From a checkpoint of a small transformer trained on Wikipedia: vocabulary 8192, local attention windows.
Each number is 128 + 24 x the weight over its row's rms, rounded and kept within 0 to 255. Layers, rows and columns count from 0. Numbers have three digits each. The size before them is the row's rms in percent of the matrix's.

# up: layer 3 MLP up, 1024x512, rms 0.0928, rows 342-358, columns 384-511
# down: layer 3 MLP down (transposed), 1024x512, rms 0.0882, rows 342-357, columns 384-511
# gate: layer 3 MLP gate, 1024x512, rms 0.0865, rows 343-358, columns 384-511
up342 099:156124123127141163121092116118085124153123096150168134135140138145147118119091172089138119143136154135108164165124101109111117135145127135114196143130164123152097151138110118090117112150128092108139097086141147127117173111146134127099132129118121132160074144083096143131144119122111131142109167157124143159144128126110126143087166108112141143163104145143117156108107144128159145139179
down342 098:116165078130087149105118094103133159142139108150138156170124129117132135124129157144123139120117141112116133163138085131095096082137115098157164141121159110123144122093151123113123102128135138126107156132163103117105116139153145138139146110078121151128103121121121116132115149114170148114123148160117120159127149104127110129145125156144138142140139102094127133083117116159149133140136
gate343 102:103141132178140137129134130142123134149136114128115127167110119099131068063152145104141099118118127084136125134125110152119100136134114158133119169110129100157109160150149076101124123147155130074183148135131110106121133065131122132097121147147162105104092110152121097089094128145172149145144144120148163126147115146180109159087107135178149121100130105133137167147096168104122129134152
up343 097:149148166073146166145157096156140124115138130106189144126138107133116102131085145117098092129138145125134132114158121079093164091136174174124125113138180112108125121153098158135136126139105168124136108133117132174102131111076115066156139093145130138110121158132106120115134168145127134134165103154130119135129131114076144125119159136102112123125105134145166125110108100084139164146140
down343 100:147120133095126123130120150107108137084143154129144149170132077081169139140098134150115108117098147132143147152120085126104129127133134125157108102153164150122103092154135090107140123174123160125134137142142132155115147123073121108138165162133145157136125099118086124134120133151102146186093096140137113139126150092100143131120130157093112140125114178128156130102120145102094124100161
gate344 096:103149151096116130075151143133116147096135143124162109157133117171116161186140109174111091116135162097154143174165121135139134161131138090103109128097124102116105133131161133137110143153105169161132107105169117141091151095125087151125117113131141077116145138149095132127129157151126136066160113126161122095111143125106124075112186140138110150139129177104160169165115127135135110151132
up344 102:124118172151106122163124157067138132110140149148120144078103086132124111132129055099125118171135105127099172097104135148138102132106130106182126105120132059153121097107112109133128116085164115171123145170112156145103118140105110135116146117098132168129132102171083132115162122185107133134125129173094157125152109125139193141107123172127106073122145158149134125091135138129095117150110
down344 101:163125172107171102099153116086124125128117129143107119111072138120135127137124071145123071120132114081125150102090154117117138198105067117126120136118128123114149077107139146141136114138155094100164113148110132155139152172124172101116098153110126132114158128131128120165166107123129168163111099115110126114129118139145143142097090082114138105114134160143128110086153146129111116170108
gate345 099:101144087076123140153089113096149120165138139081125137121136138162146128137140171148159158128108131150142142127120136114168171104125108142132108114156130142138124168107129086178149127160098131113122124180157119107124153152134097127124141088144150136112139097124173123157136109158147117119140101140103116101126167118121067127104132139111122091153093101112092077098128142134161121099085
up345 098:154156145123104143119113105102115154116117172157133126140117138140077133101129122106145070082136091136132103126124175134179182122138156118101144135108149161139146164086127118135076155121090130118178137087120102134128077173127119130144112133126107131095137095111118130129149158124135150129103156083098137139131169119137163129143111116144090103125145179140126133108112133075151112128117
down345 099:129103129106115159128118140123104214114141124156105126192118128120141133111157119125160139110088149118125164124144185112171150167139176132106122144120147165130137131118096131123093167113126170109132128156117111147155166141106166093170157117168151124086121141131123138114139105073129131141141138118116138165130147082164152150139073105139107089128124148136153132156114074086103158134144
gate346 099:103151112115188113140108058107157150107142142119094155120103130152124049111105123149134121163132121118130107123147128113129109122165128087077108133136142127159169119090094102121176148137148116115122139118101139087118100149147133145132167144129095064147099097134117107129112144125146121110118129132132107178138144147157141093160200108097137107089134129114139115168140170116114082122118
up346 096:128123116139108139149106151125147103120150101095161166142165135159135126121126113115145167103132061124105111129125127133139118119109132162164110115132092129117170163135162137147133114092111085174156138117128125162146135127140154124152089094101167126119165141110139146118111076101080094142131136136162134083096112124090189124127127146140124125175097135162123120123122127158125153117125
down346 099:149151144114113113133164110156092114156116139126136126131103127156141140086121151085138102100109106153098151165147142141119164130135084145142117140137160108106116117161107171146131147109120147124156159124126090158144114128131123158163114128131129136139142126149146121140142129110134121104126099134113132119114094129153148110121115140130102132097134103083100160072128170167164134073112
gate347 103:113132097124104127094091080131127128158114140050113127156134113133071119139112127138110155063131080150125151132062106135124112106158126125134143098109127132140144136119149114143089168130121122137121134152123165173111108126125141098126079119150121125092165123102139108105154073089161117129117142079147140114116156152157132128092125156120106132099128148131134105124129150170168168111161
up347 105:147142172098113091156108111145120140141162099101157139151132140136175128118119176126123140182201166132112159129134133160102065105127167111115105158132118129109087168136112110077127094145149152108168118134150071121122125111125122133112119117130120129122136119167092115139121136075127141138076135154146150156112155138114104124139121115086116122126121150096140122126163077125105141137121
down347 104:133066136156152058160149145148112139112108101093141114122123120132149158130136153130162135143178178102124124145140132146119171161137127138112140124133152115113121130148075112101110109164119166120134115123126092100121136138152129136127160120120144163125113126110130140116101178116092135102110114136117133113111124135117117136132153114087124138153101174159123120151135109142118142159144
gate348 095:156109116151095108142156079105084120138119139133123140066107124145126142138134145136137117134133126126130088076147143160162142127140135144121103104099110107087090100104144155105130101122139091127170106086179108144105135138126111142157129084118117131099169132117139152148127148075111136131171173146146107105116080119103109119111126111141117127131130089077101127147083097121088147098139
up348 095:120138168102166118116163131085117112133095109122099157131135115130151139095191089166110123110116152144147097107121144119101137118128145143124140096132132186117099113088183130157106116123162137086129088118122154123143092111115159167114156108084126125117102083156105162111151132138103165133148124123145132136162128100155070149135076146157122135130125133116104104124102149106127120133105
down348 095:137101106129155143125127131131127115137153149132142125133135120131165145134104154107078154117131163121085147122095147172159102093091144194129080095106107146137093166095157127145162102120134157062122088121185115131110110120122079147121104116110128123080103171115097145139122121094183097126120158159139137102139122133121124107135164144117116131118116148167110127172086126131096138084146
gate349 110:077117135150141132133130136108126121140134113155138132178095127129114145120104090127112124147133179096180123098116135096130144107114131078136101130096100135125117155085120094156143161133117123168160088120144117112094128104146074080122130166141079137172107128091150128129118156122145164132143118150135197102121147101167128102145133163136123158139128144137153165134148172104079170135124
up349 113:125129138159107144163150166142133131131095167143119160105139131148160146131141090098093115160193113134111129127129121120079151075116114107122099148134164106104117138147123127119173117128111082117099129083129100102110127087114135127119128092167106139136097152104130146153130164126148112175143117107140159155142133149185151140104148130109157113122125121133176129173133143107129114129188
down349 109:128137138127172159122114110125168082141143139125130199099152149087126121106131102114125127116180123141081133119124126105108145118132136092167134161165096078103123161171161115138180189106092151117148163105160095132135119039120141130139117111088133161136125141145104151176160153116125121160150125096165155171093139143119123108111107125132156117156154128138167106100129159101135146140133
gate350 101:112125110129111104125145137114114119101146104080116127085150125143136104131137145132123123145149105132110153107135105096135126109141110123121105132119125165174129144128156135135115143115129086112135133144105159100093134133151140097111095161120107131169121109105092135086143128154119162116119125157150108111135116116101135075100120136135153100149120099125135107129115102146105167191119
up350 101:143130133120104136135115154138163159097113156116155114084153168126122148112102134107174153152128128142128156134137120125168133081139130120130179141130098109129127116097118117119140143144128161128159142128134182114145124140141140108064141154167128115127148103109135138167124099138104090145125148124133123124152131159126142146131141156104119121069071128130147113115129130157108156125182
down350 100:113122169129074105138140114103103156130152130127151114163141183111115154130121167087120124136139088139097113127138108140152126143157121091128132106161111164114112071136106145091117127155117167105169152161133124120125117090088158103138136059159117094128180135154164139160110151159125086151124120130149121126146163123119128163113148146120141129146137109084117112182134124121135114163133
gate351 107:079126145096206124119127108115178123145125138124130089115129135144130130104089154125151076101115121124127130137161118140138129112124136140138149073125131133115138132139120090155132157157102090131099107093080109136093115098122119112136116095146134128155123114163146150148115126134145140127116126166137141132104136126158101075112160094094125116163131159146143134116134138140132093163145
up351 108:092141106130100152084126121122096142131126176132156156113104092148078131119145120131141120137126111082122168155122132102112146127128149128124098124107127105134131152105155088155094143117151084131130091084137111092096132114139146140119118114154156160119163120120130097098083166142080160114106161132111121109128156128113099185094118115152120091113109169137132162092124154148121127152125
down351 105:148116088157132125134115130144121106106096187114135139115140111133130141106145140158139140115116159087161129143131170095112096138128181124139097155133131144124156123113169143128110105083137103084158108164122130144111144125097119100100108120175163120149112102127138069157069096126119128099123153122113124150179158158095137175136141101129124116153152128151083146082096135116140157148157
gate352 101:154099125156102125119139101159114120122103177107131155175130148140094136100097103095084137152108114080114119150105130128103182153124130114128104161103145133153175129113152101114129132103103134135135163147148144128109123100109132196177082113152127148119105177134061124135128148117165097082114113159096138080104160075088113083131145112123128149152125126153099139064110112098157128126149
up352 101:106081137114129135159083148132102139114146127109142121138122124188129104131137100093156164123118116099096176147094127172116106130135081144115118099140197155141140126127163112121131105126113126126139149107113134114166125101160125092100100124106145164140154122099155149118076127133105115084127105179150122072130129147144107162142142114078125133118171086138143131121126115119166146106136
down352 103:101110087126148105137067162145084150118148117150133110117143138128149104126134113087150117158120156159141165108108096134125088143113117184132117058129182114120138129172158157117135138158146159116115128123109106117144141133144114132158118122114139112143172140138142099081111142141108125142154167109132133097091106152167137161146127107104137110127142132141151157176128161121173140126084
gate353 098:124103131130135158165160109099135110118164123125164147166155145158112069125106115123138107144153135144088100125135098141115127122130097097083101124133130138134109108125094139151141085179125170157162136138142079113111117055126129124148143077125111127141110079104168141108144130086156112118115130104113123149128136141118150120126119128114123155164121158101137172160104137138138142098152
up353 102:132124137098135112101103137139115145110097120119093135093091108148174140139105114133129142076105086122136141102138119131151125102107110159177110108152109162167126125116133094132092110115148092097108119088164171080140156138156108105100179142151153117134107128115105132145106109143109063170113160083164145116135159141143115122156120182113108104122129107126104102087146101129105133153137
down353 099:111157119120151106119163139166166143148107163079090105122118113106166162142132116131126140100072146124142137097101125110163099123142116096112116114138093152168165098125158093171099180108162085117116113109148154135126164169122104147106147135099148103111127131098161140084091162172139123117113123161145162124148129101146129093125122146164151121101125165160110094119178096143155127161136
gate354 096:091168099102169133105077159110116162115112099119098134151130122107166089150143115167115127133115156117166176142091103108147094129138142127104135164158108125100123140118109098138090126131150107075145118157172122146131133118101115163106159141136136171109128140126145115072137093119168125128104154121116133098160162136120122131145169114120079153125128117131120147135098156128142121152148
up354 103:146151124130130101127120127119120140110158118163114129125126105107096120127145118134120156127126174100139115127132113190124147132147092123124090133140211155134116118126100074122146097095144139094097100126150141069134113126155104159085137151148156107135151132149088133120162151149153153136163163142144128116121088154123135145122136142130159123122116132137134143086138115137109112096163
down354 098:152140143144096142152109070115099136121131129152077134149125144100138109152136125116120143139115150109142108151136124177151153142137105077121119154129119130149118138108150119117153118161091131092126129087124118090135117149122088128135068122108094132136151213119147093113128137151119143175140098136124093071144101107164111072105124150096171085151138097175140113100095108114156101125092
gate355 101:128107172132157152126109148119108143126129139137153120105160146119176102140140145122111091122150102092095113165091096136152103092184152093159122115129111133124110152085168157120118160149126129146132138111115147103117108113123123121126098102159123108140099118122123099128127146102113095103140130098076143157114124115190176107139153175102175144148132137122138155135118133144141131141117
up355 104:082141114126147156111126142110106149135139137151176123157131114126137118139098119073095131158153147179163114137065130080090169118108109124115133137143161115129156144133144118110131110142116139131152121141165099087136146126128126117104178120130125131122159077130126111122159158134116092126104096127093177102136146099207159142082130108163102144161134121132078146149139152097090111084120
down355 102:116115186124114136126096147117072125109115145114188121179114131143129083071144148122099157124125097142202126157120124100118130144109110129131116101122140110129131094131135130127135127099145142137085147113177141181137118131099155137144155155113105095135108147114154135163154186154094132095097123130104167133136185090123163154164145138136153110139142106118161188146111163132121147108118
gate356 106:083149142127112146164141128154148125099149146139105097112139134118128139097105063096113098126139127109095152110140120104143140087099139159161137110143134177110098126141137145132136118140123144182118143148168138132105117143177108157150185146146184132109112133150171166133114152149092149087166149107107130126140112086150104115140169086094152142154145121145064131147075092146169166122123
up356 104:168108138165123156148132150097138160129122121153137132152133128122153157086150136149151141123111064130125126103138159161132130115160106114058146126130144104128121131183107116114133094167124150122140084136089155090109120089140095122144123122139117114140138098147127119161179148106133107130128151150106103111113155131176124097103170171156126096151134119144156110135140171123117141155180
down356 100:141145150130166124104116140107154182130138104115150135094115127099133166104159142159164136081121078141130098113136123119140127122145123097099095150159098125169129128144114151112149117120179119153125145145125139146151163138098105113132128101121106146172127164141176098095138130174079122075086088123117119094112136137108162115113126136139149113139149143138188126084128182142097156124127
gate357 098:126127091128092123140147152123127145112156102122103129131130124130110112122185081133056139185088123128105141103119141119123143110130125133112082080104133173169139078122112130152121106134131093122118132143167143128135140126175138127172103108154187155084103185108104142114146143118156138136116106112100128134122133136128128112150141179120114117111155135130143151114059116134112103100129
up357 100:119140163135134118133129094124113150087136083156128121110124164134165133139119138085114088141144096139171137095143139122179093135118081184146148110119105131150150113096097168144106147111123079123138104137113132113111124141133123172146116148119155146116134120137136154156120149105126115134146137110113125101124157093104112159149173129122136126134129127112110125122124155098159089117095
down357 097:131127151117133151128130099140153104132102126129138132126127145150104107135091175115087114088163133141183163106151144132161153082102094124138152130149084146108144125111130128129119111144093114116155105129107140197141156158185139098213101130131140152133131133098133106149093139097159170151132112120095144139138191082135105103124153134097105131110132117174158127134076122103131115059140
gate358 099:107170079183121140095142094166112099129160104107123159140134164114120144067160161112163090081130137147128095078113149149108100171130120114122140142099150110116110095133190084088179114089095155143112102113118128137126147112123163106160137158136113161164133163123115116113186113163126112109135134124143102145117137121073122104136117133126083147141129145164104128144104144097130131134115
up358 103:166142107121147116129140185132121137134094137122127170138120101115114117115131106121109163176093150116149141136138123156122098112079140106148142117098104129133125140128099112117108173114114121156160164148127123122115157073154159171127156194105117156125104121110146088151134104138123139111105141085099101133121121076120098113111146143144136159110143152128142139121130094143095152139130